config = dict(
    vocab_size=2048,
    hidden_act='swiglu',
    norm_eps=1e-06,
    bias='none',
    init_std_o=0.0193,
    beta1=0.95,
    lr_head=0.0085,
    max_grad_norm=2.0,
    schedule='cos',
    final_lr_fraction=0.03,
    max_seq_len=768,
    doc_mask=True,
    max_steps=5680,
)
Each number is 128 + 24 x the weight over its row's rms, rounded and kept within 0 to 255. Layers, rows and columns count from 0. The size above them is the row's rms in percent of the matrix's.

# layer 2 MLP up, 704x256, rms 0.064, rows 364-417, columns 0-127
size [105 101  97 107 103 106  93 100 103  99 102  96  95 101 102  99 110  97 105 103 107 102  98 105 104  98 103  98 103 107 100 104 103  96 111  99 107  95 113 104  95  98 103  92 104  94  93 101  94  96  96 103 101 104]
[[172 128 140 110 114 132 134  94 129 134  99 143 133 135 138 120 124 105  95 127  82  95 145 128  96  84 122 121 154  86 110 124 117 103 125 127 131 181 106  85 101 119 147  95  86 149 171  93 184 138 137 136 105 166 137 100 115 140 170 124 136  65 168 127 127  58 158 113 130 133 123 100 155 178 138  93 125 133 172 159 148 143 111 107 131 120 145 139 132 128 163 106 137 144 122 154 120 152 137  82 118 133 155 149 141 104 112 100 131  96 111 138 104 151 134  92 111 151 132 129 120 148  94  99  95 111 135  63]
 [125 116  80 184 147 125 122 154 142 131 103 125  75 105 108 120 119 141 133 124 112 118 102 114 133 103 150 151 125 118 134 122 116 106 151 143 127 129 137  88 108 134 171 146 145 134 112  92 151  89 126 118 133 125 111 134  98 107 111 131 169 177 117 112 106 159 115 127 123 162 116 153 147 176 163 129 147 129 156 121 161 121 153 138 144 116 109 181  93  98 135 116 113 159 148 113 109 123 131  89 131 114 132  66 122 125 157 107 106 140 100 164 123 107 120 134 108 116  70 116 146 119  84  94 128 124 136 130]
 [113  92 157 187 113 163 157 148  86  82 136  99 111 115 179 178 132 134 106 110  73 157 123 123 118 148 147 127 109 181 136 125 136 158 147  99 176 120 121 132 112  88  82 121 111 145 134 115 149 155 142 123 142 134 124 129 117 130 125 140 156 135 130 117  81 106 123  96  96 112 119 130  87 142 124 143 155 153 161 124 135 138 123 142  94 110  85 113 135 130  85 161  87 161 176 128  93  99 135 107 127 122 140  88 140 109 178 123 141 129 112 113 168 110 130 117 105 132 136 130 151 166 131  89 115 129 118 104]
 [151 125  86 110 137 139 126 151 126 141 150  98 171 101 117 136 128 135 150  84 124 139 164 114 130 127 146 143 122 113 140 163 125 148 123 137 139 103 139 139 117 147 172 122 147  97 133 112 114 161  95 111 155 146  90 136 136 122 125 182 175 123 145 180  85 123 158  73 160 116 129 109 153 133 106 125  63 143 150 156 121 129 152 150  87 121 131 131 182 147 128 143  95 157 131 120 173 131 146 169 148 151  88 144 114 149 152 129 132 108 120 133 125 133 100 147 162  99 156 126 178 100 110 144 139 116 115 152]
 [145  87 139 125 173 108 178 109 121 131 115 142 122 142 153 135 142  63 130 145 137 148 138 138 159 133 151  88 134  86  93 137 140 134 123 164 152 136 121  97  88 171  98 139 126  81 117 118  99 101 149 163 121 122  84 155 132 141 144 117 111 121 113 166 129 116 120 137 114 140 147 122 129 140 144 103  99 155 101 132 152 137 127 125  83 148 131 136 146 120 123 142  79 125 122 130 150 115 135 120 103 122 141  70  91 113 131 109 100 122 113 108 119 137 122 189 118  93 133  98 146 124  71 100 119 169 107 145]
 [124 119 134 135 136 104 117 102 180 158 135 137 169 168  93 137 154 168 115 124  77 157 121 133 165 112 127 164 138 103 134  94 112 134 168  93 125 108 101 134 130 118 146 130 131 125 158 142 169 125 101  92 101 135 111 147 165 127  74 114 131  62 170 104 108 130 143 174 113 102  86 166 119 130  86 134 114 155 132 137 124 111 141 156 143 115 133  69 128  95 136 102 103 128 144 103 151  86 166 106 155 139 127 108 123 126 124 140  96 131 157 110 100 159 154 134 124 117 126 156 131 141 101 119 135 145 100 171]
 [109 134  98 127 129 125 146 112 118  89 133 115  71 128  86 118 192 142 126 134 148 145 119 130 131 119 111 103 119 109 120 130 137 161 100 155  95  81 150  87 141 148 124 100 145 118 163  60  93 109 133  95 123 125  92 138 130 106 110 129  83 107 123 112 138 134 151  94 115 118 119 104 133  82 149 117 156 139 112 129 155 135 120 175 161  91 141 116 136 138  94 117 128 111 153 120  85 132 138 155 165 117 114 139  90 136 116 101 128 132 133 114 133 129 167 110 164 150 122 147 158 109 129 135 134 108 113 109]
 [ 86  89  88 126 117 115 105 148 139 131 157 106 141 121 144  97 127 158 115 127 157  97 143 110 146  75 136 137 146 166 125 173 152  99 165  81 116 139 116 149 156 116 124 133 103 119 157 154 135 164 111 117 151 143 198 159 124 126 164 149 119 126 127 141 114 135  88 107 123 127 106 140 127 137  78  85 150 123 128 154 115 113 135 164 102 116 140 115  94 102 138  98 129  92 139 144 103 129 125 154 102 123 145 129  78 142 140 200 120 104 149  85 134 148 143 135  99 118 162 118 119  82 163 134 117 134 135 158]
 [144  76 137 103 164 113 104 120 114 154 161 153 143 120 105 118 130 147 108 133 118 115 134 102 130 129 151 104  99 107 125 148 122 146 114 126 123  77 161 108 128 126 150 101 121 116 115 131 187 163 144 101 129 136 127 104 152 105 117 154 134 143  92 103 106 168 180  97 147 128 112 144 139 112 137 119 123 129 121 123 140 128 126 113 142 144 148 120 179 113 120 134 152  96 132  76 148 147 168 101  92 118 149 142 141 181 154 119 122 145 100 112  94 130  97 128 152 186 117 133 132 139 141 142  85 149 146 130]
 [155 139 118 131 109 111 111 119 113 145 115 121  91 154 179 156 144 140 139  99 123 109 105 135  97  70  98  81 133 130  99 108  95 129 143 135 143 134 133 121 143  60  85  85 110 124 115 139 132 107 101 126  91 123  91 126 105  91  92 115 132 114 105 126 128 144 119 123 114 115 125 128 149 132 125 142 143 120 149 162 142 120 149  86 141 142 152 111 125 110 158 120 146 171  76 156 125 103  96 120 119 138 159 186 189 153 134 154 148  96  83 113 139 141 152  89 134 147 130 117 116 108 153 116 128 104 119 100]
 [136 137 175 122 149 137 130 127 116 153 125 132 118 146 133 113 123 140 146 141 119 155 145 140 101 165 147  74 129 147 114  95 138 151 142 166 152 134 101 122 176  97 148  95 143  87 116 132 138 162 125 136 147  95 141 138 143 152 118 119 152 197 150 104 116 140 112 119 110 140 146 121 180 113 147 126 124 154 166 144 137 128 134 122 104 127 140 162 125 109 161 131 148 129 133 173 112 112 122 159 134 116 131 154 107 129 102 115 129 132 145 126 109 136 128 152 115 135  91 158 163 135 124  83 122 133 166 160]
 [144 135 129 143  85 130 138 121 127 131 101 112  89 162 112 144 175 128 143 100  85 135 143 147 133 127 127  85 125 147  96 106 187 157 163 143 129 118 131 118 121 151 137 137 162 145 120 123 129 143 154 148 123 128 100 151 145 118 145 108 155 122 128 118 182 152 169  99 127 106 104 145 137 165 138  87 109 107  98 200 132 143 125 115 123 132 154 101 119 102 125 130 132 108 136  82 115 115  80 141 113 137 145 151 116 149 115 154 120 138 113 102 122  92 118 110 131 156 154 124  94 119 131  78 122 146 138 117]
 [133 156 177 149  86 111  88 146 125 132 122 108 102 151 123 136 154  95 110 140 115  68 114 169 104 115 135 111 111 145 125 168 112 147 130 122 139 105 119 122 109 148 146 159 172 143 103 106 157 103 133 139 115 143 127 168 129 137 142  96 143 109 167 129  68 160 135 121 131 129 136 135 144 123 141  77 123 107 137 147 121  99 127 159 140  67 142 146 121 164 100 130 153 166 133 148 150 110 122  85 144 164 133 167 122 110 107 167 115  88 127 183 139 128 103 142 149  89 156  62 182  93 141 129 100  95 146 150]
 [ 96 201 139 108 127 146 137 117 137 136 124 122 120 147 156 123 148 127 117 125  94 138 102 149 187 119 145 119 155 117 133 168 140 130 114 157 182 124 147 100 113 126 129 166 135 137 145 148 139  99 125 122 138  87 125 137 159  89 146 117 132  91 166 152 137 137 154 139 116 136 126 130 103 123 146 122 139 128 133 142  79 129 192 108 145 104 126 145 135 118 121 125 141 113 163 122 145 124 132 145 124 138  77 118 138  83  94 142 173 143 149  86 121 108 158  88 163 141 124 126 145 120 164 104 131 136 102 127]
 [146 111 102 121 157 140  99 139 102 111 117 126 136 170 130 138 137 112 161 143 141 136 106 133 146 175  98 147 117 116 138 135 155 134 120 114 104 171  99 170 124 201 161 139 111 147 104 126 127 115 116 109 150  97 148 129 130 120  55 117 114 152 165 135 157 128 111 134 134 138 131 118 162 133  97  76 122 141  64 119 169 150 171 132  92  96 161 160 118 176 126 210 167 174 140 108  92 115 130  97 138 106 147 121 108 132 139 149 127 128 110 129 134 124 136 127  92 122 100 141 109 122 102 127  99  93 130 145]
 [159 101 107 132 154 114 108 119  91 123 118 105 110 152 141 137 129 115 107  97 122 110 134  98 118  73 115 128 129 130 134 126 113 117 103 145 109 114 123 112 140 142 136 122 165 164 124 112  94 109 122 159 121 125 144 111 141 118 127 123 147 139 153 133 157 135 137 127 113 143 127 148 126 175 158 147 113  86 160 164 107 142 151 145 126 144 115 139 136 110 131 128 122 167  88 144 146 186 129  94 147 141  91 121 104 138 139 105 153 127 112 115 182 104  93 137 133 111 201 122 165 131 112 106 121 126 127 119]
 [ 92 143 140 118 107 111 115 132 138 159 132 129 119 134 151 107 119 144 135 132 162 150 159 113 130 127  90 137 105 133 118 136  86 120 138  92  83 154 117 171 139 119 142  96 148 142 128 134  88 104 101  93 132 148 140 136 116 134 134 117 129  93 148 135 111 154 103 102 158 124 109 116 205 131 157 135 106 148 126 125 108 123 130 156 157 143 124 108 146 130 111  98 123 107 116 135 122 175 145 113 127  70 104 135 141 105 118  97 134 137 141 125 115 113 112 128  96 183 127 141 166  95 126 139 139 148 121 124]
 [134 175 112 122 140 125 155 108 155 113 141 103 150 172 175 144 156 108 137 146 134 153 160  90 179 103 111 141  73 147 152 119 131 147 118 151 169 130 144 145  86 102 144 132 158 160 117 112 125 112 142 111  91 146 152 112 102 115 118 157 140 152 119 153 165 116 147 144  72 143 112 128 143 119 146 118 141 171 116 152 119  97 151 117 115 126 133  95 130 113 165  79 113 142 130 140 134 115 148 170 138 102 122 132 156 153 142 168 139 126 159 133 170 146 118  80  87 161 107 134 139  96 161 139 140 142 128 107]
 [ 76 146 136 148 156 105 116 154 136 153 131 112 137 102 114  84 136 125 142 130 147 125 103 149 102 100  96 119 159 133 159 122 119 177 143  99 107  78 102 146 117 153 175 124 121 146 114 103 134 147  98 129 146  93 157 153 122  99 150  86 119 138 166 131 104  88 145 114  96 125 106 152 141 180 121 170 124 116 152 173 126 142 111 104 106 143 164 120 132 146 131 109 132 150 187  75 144 120 124 106 159 117 126 168 102 115 131 107 147  64 130 122 167 100  93 129 126 162 148 139 132 144 154 131 147  86 139  96]
 [ 91 175 141 104 119 133 156 134 111 129 149 120 185 144 138  92 137 122 130 124 130 123  91 131 104  78 105 126 173 161 146 123 169  83 139  96  84 119 130 142 163 137 144 151 118 124 116 128 104 115 118 105 115 149  89 141 107 135 160 120 113  97 131 109  83 133 151 122 136 124 104 167 129 113 129 170  76 133 158 152 127 107 109 129 116 167 113 109 169 149 126 119 125 114 107 146 147 127 145 113 106 125  85 118  97 158 122 144 123  94 142 123 196  80 180 125 139 135 130 126  98 119 134 124 127  84  97 131]
 [126 142  93 130 125 146 111 143 173 118  91  89  89 167 116 167 121 110 130 130 113 135 135 149 141 136 120 123  94  90 136 138 122 140  90 114  98 142 118 177  86 171 144 125 154 112 151 103 108 136 105  96 133 115 133 175 152 107 131 158 132 108  90 121 134  96 165 122 100 159 156  88 146 127 107 131 150 166  74 123 143 178 112 136 115  84 121 110 151 131  95 130 121 174 135 141  77 121 103 143 129 119 138  91  87 101 135 182 119 113  94 163 116 126 136  98 124 108 117  97 145 110 129 148 131 107 124  87]
 [115 122 140  93 163 124 114 109  81 115 136 115 158 123 136 152 135 154 135 147 146 125 163 130 153 131 127 155 109  97 163 149  47 161  96 106 135 116 149 142 140  81 157 107 150 126 146 138 119 166  97 110 130 105 121 142 141  95 107 117 137 123 131 107 133 153 107 190 149 138 119 129 125 134 138 107 155 142 135 150 140 153 123 115 105 133 103 149 145 142  92  76 125 183 127 127 135  88 126 121 170 138 140  91 128 133 134  99 143 115 115 136 151 157 107 122 120 166 176 133 139 128 173  87 144 130 149 192]
 [113 130 144 113 165 102 168 122 138 187 164 144 133 136 115 108 151 105 113 134 151 130 159 112 106 147 117 109 173 121 132 158 136 148 115 109 110 144 120 119 134 107 110  97 119 184  98 112 154 123 153  83 143 127 154 131 147 171 104 123 102 118 134 116 161 117 166 142 144 116 119 112 141 133 132 108  81 107 151 125 111 115  85 149 151 127 112 152 111 137 136  85 108 120  89 145 197 123  84 154 105 112 109 143 134 120 131 137 145 103 125 152 159 139 162 113 108 174 162 109  92 139 137 112 129 167 106 129]
 [146 101 149 143 120  98 135 122 139 135 110 121 141 152 154 145  93 137 132 144 138 103 131 121 108 115 110 121 148 129 148 124 129 122 123 133 126 136 114 172 152 110 127 111 118 138 157 127 129 123 154 118 124 144  79 133  97 125 137 146 117  97  59 119 114  73  92 139 121 135 125 136 129 127  97 152 166 152 139 121 103 141 143 221 109 138 125 135  99 160 115 153 139  97 124 162  84 119  96 121 122 149  97 121 117 134 141 141 108 131 160 134  84 132 104 109 129 166 154 163 154 164 150 178 122 147 120 132]
 [119 117 110 157 115 126 133 119  76 117 132 133 109 128 117 152 128 117 123 126 109 156 117 117  87 139 113 116 153 123 124  96 142 164 112 114 168 120 121 123 116  80 127 136 141 113 133 105 113 163 125 176 114 150  86  94 133 123 146 159 112 129 181 114 112 133 113 149 141 121 134 141 117 144 113 144 123 132 193 139 113 129 155 117 121 134 126 110 119 125 134 115  99 116 134  82 174 124 161 134 140 115 114 126 174 158 126 107 153 159  96 142 155 114 115 129 140 125 133 145 111 123 133 137  77 126 129  97]
 [143 125 100  83 126 161 162 131 125 175 187 138 129 131 107 146 117 133  79 148 148  92 145 119  99 133 164 155 148 111 132 125 134 152 146 155 134 112 152 150 120 169 120 147  50  93 138 114 117 140 124 132 125 134 134 100  74 123 111 109 122 149 114 135 108 111 135 128 132 129  96 132 103 112 134 141 151 129  99 162 144 137 126 134 135 105 113 135 118 113 116  95 107 126  96 156 116 115 114 135 148  88 135 140  98 141 105  95 149 143 129 103 117 164 128 136 134 155 185 128 124 138 139 128 118 129 104  95]
 [150 107 118 130 137 170 152 156 166 104 155 137 155 167 134 108 165 118 133 160 108 128 154 121 151  87 127 107 137 105 110 143 135 137 147 150 166 172 121 112 121 133 116 112 105 170 117 104 109 162 126 168 168  96 117 140  95 133 146 111 147 114 102  95 129 123 162 163 101 152 133 152 120 116 116 137 131 140 158 142 138 153 151 134 120 113 123 106 121 167 148 106 128 103 108 119 167  96  99 130 100 151 122 113 142 119 127 123 151 121 103 105 132 117 167  96 128 172 110 121 143  94 113 112 103 128 138 124]
 [126 138 134 149 115 178 125 116 129 134 128 171 182 131 126 119 132 120 138 113 139 108 139 143 155 130 140 113 159 111 108 134 132 138 154 132 124  91 129 166 108 115 138 169 109  90 161 132 118 161 134 145 154 145 128 123 126 132 153 133 106 120 133 116 145 166 125 113  93 120 162 125 135 106 158  86 119 138 122 134 133 140 115 117  97 133 136 122 111 123 121  98 118 145 150 107 121 152 123  46 120 157  96 161 171 162  99  90 140 157  64 125 136 114  85 167 122 156 108 137  80 123 125 117 131 118 143  82]
 [127 115 151 131 143 147 143 153 107 183 116 100 176 171 154 147 175 158 112 138 129 140 134 132 130 117 149 170 139 139 133 134 172 129 126 164 131 123  99 102 128 105 124 149 104 124  86  99 143 140 116 102 119 185 134 165 122 145 110 132 150 134 109 131  71 126 149 102 132 146 149 113 112 120 118  63 132 154 119 154 136 125  94 148 101 148 133 152 128  66 148 106 126 168 174 134 172 112 114 128 107  89 142 147 121 102 127  68 107  96 165 129 114 103 139 117 165 142 191 155 147 143 126 158 149 157 110 137]
 [107 159 134 127 163 149 137 155  69 152 127 127 131 141  94 131 116 156 139 149  90 131  95  89  90 129 184 127 140 115 177 166 144  71 102 124 129 147 121 117 132 165 144 126 143 118 140 123 128 158 133 138 149 157 131 111 138  83 155 111 130 122 118 112 147 117 104 120 105 149  91 124 135 135 154 162 151 145 108 103 133 153 142 118 149 119 131 134 162 134 117 124 117 112 142 110 172 163 148 105 135 143 118 120 165 124 104 128 121 110 131 127 109  99  82 167  85 157 134 124 140 165 136 120 160  95 125 169]
 [ 83 106 182 130 101 136  92 133 141 139 139  99 122 148 104 125 133 167 154 107 146 132 102 166  84 153 154 112 112  83 106 163 105 115 152 123 124  87 105 150 117 143 101  68 127 130 137 133 146 103 109 209 170 110 156 138 109 131 161 134 142 105 156 110 104 133 155 147  75 117 109 119 156 119 118 158 127 138 141 127 137  87 137 139 134 149 114 113 122 152 158 109 149 107 109 153 190 136  91 112 106 148 114 139 134 111 105 130 115 111 124 156 147 142 117  73 165 107 134 133 129 128 113 158 140  84 120 150]
 [139 167 133 106  82 151 100  99 136 178 129  99 122  96 104 148 113 174 131 138 175 125 138  95 142 131 139 172 122 117 166 125 104 132 157 138 122 159 135 136 122 144  98 126 131 146 123 154 151  53 151 112 104 134 143 132 132 141 134  88 119 148 139 105 138 130 122 122  97 136 169 106 115 151 140 155 113 137 107 131 133 122  84 148 119 119 150 121 120 154 124 130 130 132 133 110 165 120 151 100 112 132 140 107 138 118 138  83 145 149 154 151 114 111  99 132 122 123 103 115 129 121 138  86 113 130 126 121]
 [144 157 129 148 106 129 132 140 129  82 164 151  69  98 150 144 138 158 155 145 121 127 130 154 111  87 124 118 119 111 130  94 118 150 113 107 120 169 132 129 126 120 125  72 111  94 156 116 108 105 147 112 115 145 157 108  44 120  80 123 194 122 154 134 139 143 117 126 145 131 135 140 106  99 159 140 154 111 112 109 134 135 143 127 106 107 147 130 150 138 106 135 158  99 143 163 123 139 102  95 142  81 143 130 113 174 143 158 145 141 143 122 132 124 125 173 131 111  80 131 135 142 154 112 112 116 124 128]
 [114 126  70  84 155 123 172 120 137 107 152 150 138 115 124 108 131 167 124 140 101 127 134 131 128 119 155 166 133  89 113 147 110 137 173 173 123  98 127 129 118 119 112  63  78 101 159 100 145 137 118 138  95 124 116 169 114 164 110  82 140 119 143 119 131 146  80 109 125 151 150 128  77  93 147 127 169 154 144 132 140 138 103 126  96  99 150 115  95 128  87 125  91 161 129 137  71 129  94 139 149 121 128  86  81 160 123 133 127  88  64 136 109 140 126 113 105 108 107  97 150 145 177 136 140 120  93  90]
 [123 168 165 164 110 142 117 123  70 120 102 137 105  96 145 138 133 127 135 115 126 106 147 128 140 145 114 129 133 142 126 163 148 128 114 185  51 124 136 115 111  99 103 131 119 133  98 175 129 132 115 127 115 168 161 106 126 160 115 134 158 115 120 130 143 132 106 155 127 129 137 171 107 132 122 112 139 124 146  99 146 118 126 121 172  97 121 158 128  93 131 163 108 123 127  96 138 159 105 140 137 123 124 171 162 109 150 128 111  85 150 131  85 101 106 114 144 163 115 111 100 125 101 119 138 103 120 123]
 [104 136  97 118 107 130 138 162 130 112 149  97 146 143 125 142 107 110 120 127 143 148 144 145 122 100 111 115 102 133 115 149 113 137 109 160 114 102 124  97 155 109  90 108 106 118 155 162 132 120 120 144 115 175 159 156 148 166 105 142 140 109 124 135 127 178 134  96 137 115 117 152  65 143 154 152 128 136 112 157 117 111 127 152 107 142 161 104 149 166 110 168 144 138 115 147 137 138 111 101 100 122  83 110 133 144 136 147 101 104 151 163 169  77  66 111 141 146  86 134 130 139 147 159 109 155 163 162]
 [148  93 131 155 153 153 132 120 101 108 118 108 133 103 130  67 143 124 104  95 137 122 141 141 176 101 128 107 135 140  77 173 149 163 138 142 123 125 166 116 133 128 125 151 115 138 136 108 152 105 138  78  89 126  91 119 128  94 145 121 142 136 145 114 149 134 115 142 122 118 138 145 141  83 122 142 168 144 116 124 125 117 130 104 124 118 177 153 122 117 127 131  78 109 136 115 123  93 140 124 124 105  82  93 122  97 142 129 150 128 139  91 149 136 171 190 124 137 119 165 129  97 120 135 126 159  90 119]
 [135 144  87  94 109 123 148 125 105 140 126 122 138 105  69 144 108 141 146 135  79  96 153 130 160 151 120 102 118  99 177 111 118 129 114  72  66 101 122 127 160  81  98 143 138 111 128 173  93  83 133 153 115 115 140 193 113 126 119 115 131  95 134 107 138 153  95 112 129 122 111 142 155 122 127 146 116 109 145 117 143  95 144 141 106 105 136 114 119 143 113  94 138 165 110 114 108 117 111 143 115 124 111 185 156  97 118 157 121  94 116 118 164 124 119 135 113 148 148 145 108 109 155 154 138 125 156 134]
 [148 155 122  95 119  92 154 135 128 109 115  98 119 127 116 108 125 137 158 134 135 130 124 114 151 157 151 136 149 100 108 126 168  81 124 184 136 115 116 146 115 103 151 134 106  91 150 119 127 158 148 123 163 114  98  48 128 143 129 115 132 127 120 147 145 114 166 146 109 159 145 115  89 166 130 136  76 150 144 142 108 164 151 143 152 111 127  86 146 128 161 139 106 172 142 118 112 107 110 159 104 163 116 128 148  87 137 118 136 120 135 124 127 109 112 175 162 182 123 141 116 134 129 109 156 103 123 158]
 [142 179 138 134 151 145 113 116 150 137 124 142 142 151 138  97 170 137 160 153 111 116 122 145 116 111 156 102 104 158 122 118 107 165  89 127 107 172 118 152 142 168 111 112 136 136  78 169 122 123 129 148 108 118  92 143 150 106 130 127 148 153 132 145 122 130 147 111 158 131 110 147 148 117 138 169 118  97 103 119 129 166 102 129 116  91 116 177 170 113 107 145 133 123 124 130 142 100 146 128 138  76 167 137 139 127 145  87 119 108 148 107 118 109 136 146 127 113 111 101 167  92 132 149 132 156 147  63]
 [149 164 120 110 126 122 103 109 102 125 160 176 124 125  90 129 138 136 110 147 151 114 148 139 145 111 148 125 129  99 103 153 143 130 159  92 146  74 119 101 112 140 124 123 140  76  80 153 131 143 132 154 126 133 133 151 131 126 126 128 117 144 149 177 114  91 133  92 116 109  96 100 130  94 126 100 102 154 153  50 145 150 133 134 131 129 123 110 165 155 133 160 121 111 130 166 151 122 144  87 140 152 101 116 161 160 156 129 148  90 118 137 109 146 104 163 114 167 141 113  85 135 112 130 129 155 154 101]
 [135  68 126 135 125 153 134 148 100 107  94 114  96 183 122 120 126 121 103 132 142 152 161 171 110  94 114 157 156 164 157 138 115 134 126 105 120  89 117 156 112 142 149 114 124 152 158 125 122 122  80 128 126 143 142 142 111 129 146 143 134 127 140 101  92 169 133 132 128 135 152  88 156 207 163 132 114 117  79 177 137  82 145 123 146 120 123 121 144 160 139  97  97  94 139 117 140 183 109 135 122 133  86  90 143 100 105  81  96 154 119 122 132 126 134 133 150 124 153 142 142 145 153 117 137  53 103  98]
 [120 105 123 130 115 110  98  97 141 111 161 142 140 176 130 119 134 140 152 121 117 128 197  94 115 170  99  85 130 106 159 156 127 122 124 127  97 163 123  65 109 135 138 135  98 135  90 108 124 128 122 127 155 142 114 138 146  91 141 156  99 127 117 148 125 113 129 178 149 173 110 134 116 135  94 110 117 125 113 156 108 128  88 113 116  97 147 178  91 136 108 137 134 126 119 159 148  99 103 145 155 107 114  75 114  59  81 101 138 111 147 141 153 161 137 104 141 126 129 151  98 113 130 135 109 103 123 102]
 [109 103 138 143  95 102  50 122 148  95  68 154 130  76 136 156 112 181 168 155 122 142 133 123 115  91 142 165 142 129  88 111 108 139 108 123 167 118 125 106 136 152 153 180 127 134 117 169  99 138 136 140 121 105  98 162 103 173 112 107 104 134 135 113 111 130 110 114 130 148 129 138 122  83 144 125 136 118 130  87 145 118  99 103 147 119 147 143 161 102 177 129 164 128 150 146 122 183 151 148 113 113 114 108 171 140 103 141 151 133 116 154 134 104 122 163  90 143 130 100 116 137 121 139 120 131 132 139]
 [138 151 130 126 131 108 130 122 123 142  98 115 146 148 124 123 154 140 146 103 118 115 129 165 156 134 111 102 137 140 142 116 132 166 120 129 121 124 121 117 175 120 124 133  94 116  94 133 105 118 151 116 135 153 100 137 117 136 129 174 153 117 129 118  81 106  90 101 133 107  96 124 114 128 123 148 145 147 174 152 129 104 125 152 110 141  90 132 129 131  76 130 124  91 200 167 150 134 142 129  96 114  86  99 175 165  95 150 136 104 160 117 161 142 178 173  84  87 111 141 134 136 141  66 103 139 125 109]
 [136 133 157 119  85 159 149 142 168 130 113 123 132 115 111  99 142 122 108 147 122 105 146 162 135 180 137 154 156 144 129 137 118 110 127 119 110 137 118 147  64  94 100 158 113 121 128 120 148 132 136 157 100 130 173 143  95 166 191 142 152 113 108 129 154 120 152  88 132 142 112 147 160 130 145 149  97 155 140 119 112 129 137 138 146 128 129 145  74  81  90 129 115 176  98 115 115 131  94 131 106 149 140 140 120 116 151 114 143  83 144 118 140 132 154  95 138 130  92 102  77 112 135 101 165 119  85 159]
 [ 58 148 144 158 170 127 133 118 117 147 119 129 135 133 134 138 172 135 121  94 135 101 106  99 163 138 162 128 126 114 109 156 123 155 136 165 160 142 138 117 114 124 160 134  82 151 109 191 102 130 147 117  73 151 106 157 116 104 133  73 147 140 123 112 102  99 113 114 126 127 121 164 144 152 171 164 155  88 166 121 131 108 153 128 125 100 143  93 120 128 130 113 149  99 122 141 120 112 119  87 158 131 120 107 142 164 156 114 111 222 114 136 113 139 132 131 134 152 124 131 139 123 111 106 143 136 142 123]
 [174 125 139 125 133 112 122 122 139 138 136 117 123  91 145 133 126 118 150 138  85 163 107 123 128  98 125 129 156 114 125 132 145 125  97 115  87 118 124 131 153  85 117 106 138 171 138 156 159 154 116 127 148 132 155 108 136 102 107 148 164 157 164 169  99 140 170 129 140 150  45  94 139 156 146 135  72 137 149 143 122 131 132  85 132 144 142 126 110 107 122 125 149 129 131 114 126 173 111  90 110 106 144 162 146 103 157 115 153 114 120 102 133 176 160 137 137 164  71  83 102 116 140 161 156 139 114 121]
 [143 113 185  97 140 105 143  99 121 108  90 130 104 112 152 149 164 112 130 154  91 137 152  99 140 161 120 157 108 108 137 110  83 140  82 129 132 162 163 145 145 144 137  65 134 150 120  95 109 153 168 132  81 169 175 100 164 110 145 171 147 155 146 136 154 139 198 166 130  90 126 142 117 133 122 136 140 141 189 161 139 146 123 107 169 116 135 138 142 141 168 101  76 100 172 110 123 138 113 157 144 134 103 160 130 135 115 107 123 137 118 110 127 115 125 108 139 110 131 111 114 141 166 185 155 144 123 111]
 [ 95 109 113 104 118 135  99 140 136 137 125 124 122  93 132 117 156  98 134 145  82 136 145 159 138 104 147 185 113 104  99 128 132 115 128 162 127 131 144 121 135 167 122 144 157 111  98  88 167 164  73 124 153  79 138 117 115 138 137 116 145 120 114 116 117 111 111 176 133 118 129 120 121 112 126 157 120 127 117 126 117 132 137  91  95 135 123 132 139 121  97 114  93  96 131 103 147 201 107 134 174 143 132 135 127 157 129 108  91 155 132 130 131 123 135 136 121 110 144 166  90 115  93 138  76  79 122 163]
 [151 116 123 117 175 127 194 135 151 174 123 131 166 145 109 102 139 121 132 106 104 134 137 125 156 146 161 132 116 128 167 104  99 112 105 155 132  98 115 159  85 141 123 120 130  91 125  95 142 105 135 125 128 133 129 124 118 121 133 151 154 138 121 148 165 106  98 173 130 118 122 168 118 135 129  80 148 115 121 168 123 116 106 122 144 164 132 121 146 166 110 139 144 117  84 156 107 140  95 149 127 115 122 113 114 112 138 142 112 135 140 107 108 145 103 118 138 149 148 175 182 189 142 110 133 124  87 145]
 [164 157  91 134 160  77 167 121  92 134 113 146 140 149 144 116 135 175 106  94 111 119 115 136 136  94 104 131 149 120 124 161 139 128 147 131 185 117 107 132  93 137 141 129 123 126 145 161 120 135 103 179 160 123 124 127 123 154 158 122 145 121 146 153 132  99  95 201 108 130 130  89 167 123 121 115 140 138 101  86 132 111  99  74 117 122 131 113  98 148 127  99 105 102 153 129 124  90 132 107 147 145 118 133 125  57 120 106  74 131  96 192  69 155 187  80 108 134 148 140 180 128 112 144 131 157 150 173]
 [109 136 152 115 189 115 124 138 125 109 139 177 108 108 129 120  88 153 142  83 121 131 143  69 106 141 151 100 138 169 127 125 127 142 165 126 179 149 153 109 156 130 110 106 146 151  95 129 103 124 152 132 171 133 153 120 147 109  61 118 162 142 161 122  95 120  84 134 157 111 138 159 149 146 123 116 169 152 137 136 121 149  83 100 136 138 113  96 145 130 124 121 108 132 170 156 112 122 149 119 117 133 118  94 169 174  89  90 112  86 155 119 155  86 127 144  89 102 159 113 155  99 131 147 109 127 161 151]
 [146 136  97 127 109 118 142 135 144 135 135 143 145 167 159 163 135 130 130 151 142 103 143 156  97 108  83 158 164 100 119 112 122 129 114 108  96 142 121 111  96 115 178 101 143 185 117 133 202 161 129  93 115 110 129 103 146 135 125 116 138 115 111 104 138  77 137 147 123 172 146 109 109  85 162 170 118 143 108  85 133 132 101 139 158  94 130 148  82 148 123 129 121 118 126 154 150 100 125 157 187 131 167 131 142 162 122 149 134 182 121 179 122 121 163 168 161 109 153 154 110 110 161 137 148 115 152 162]]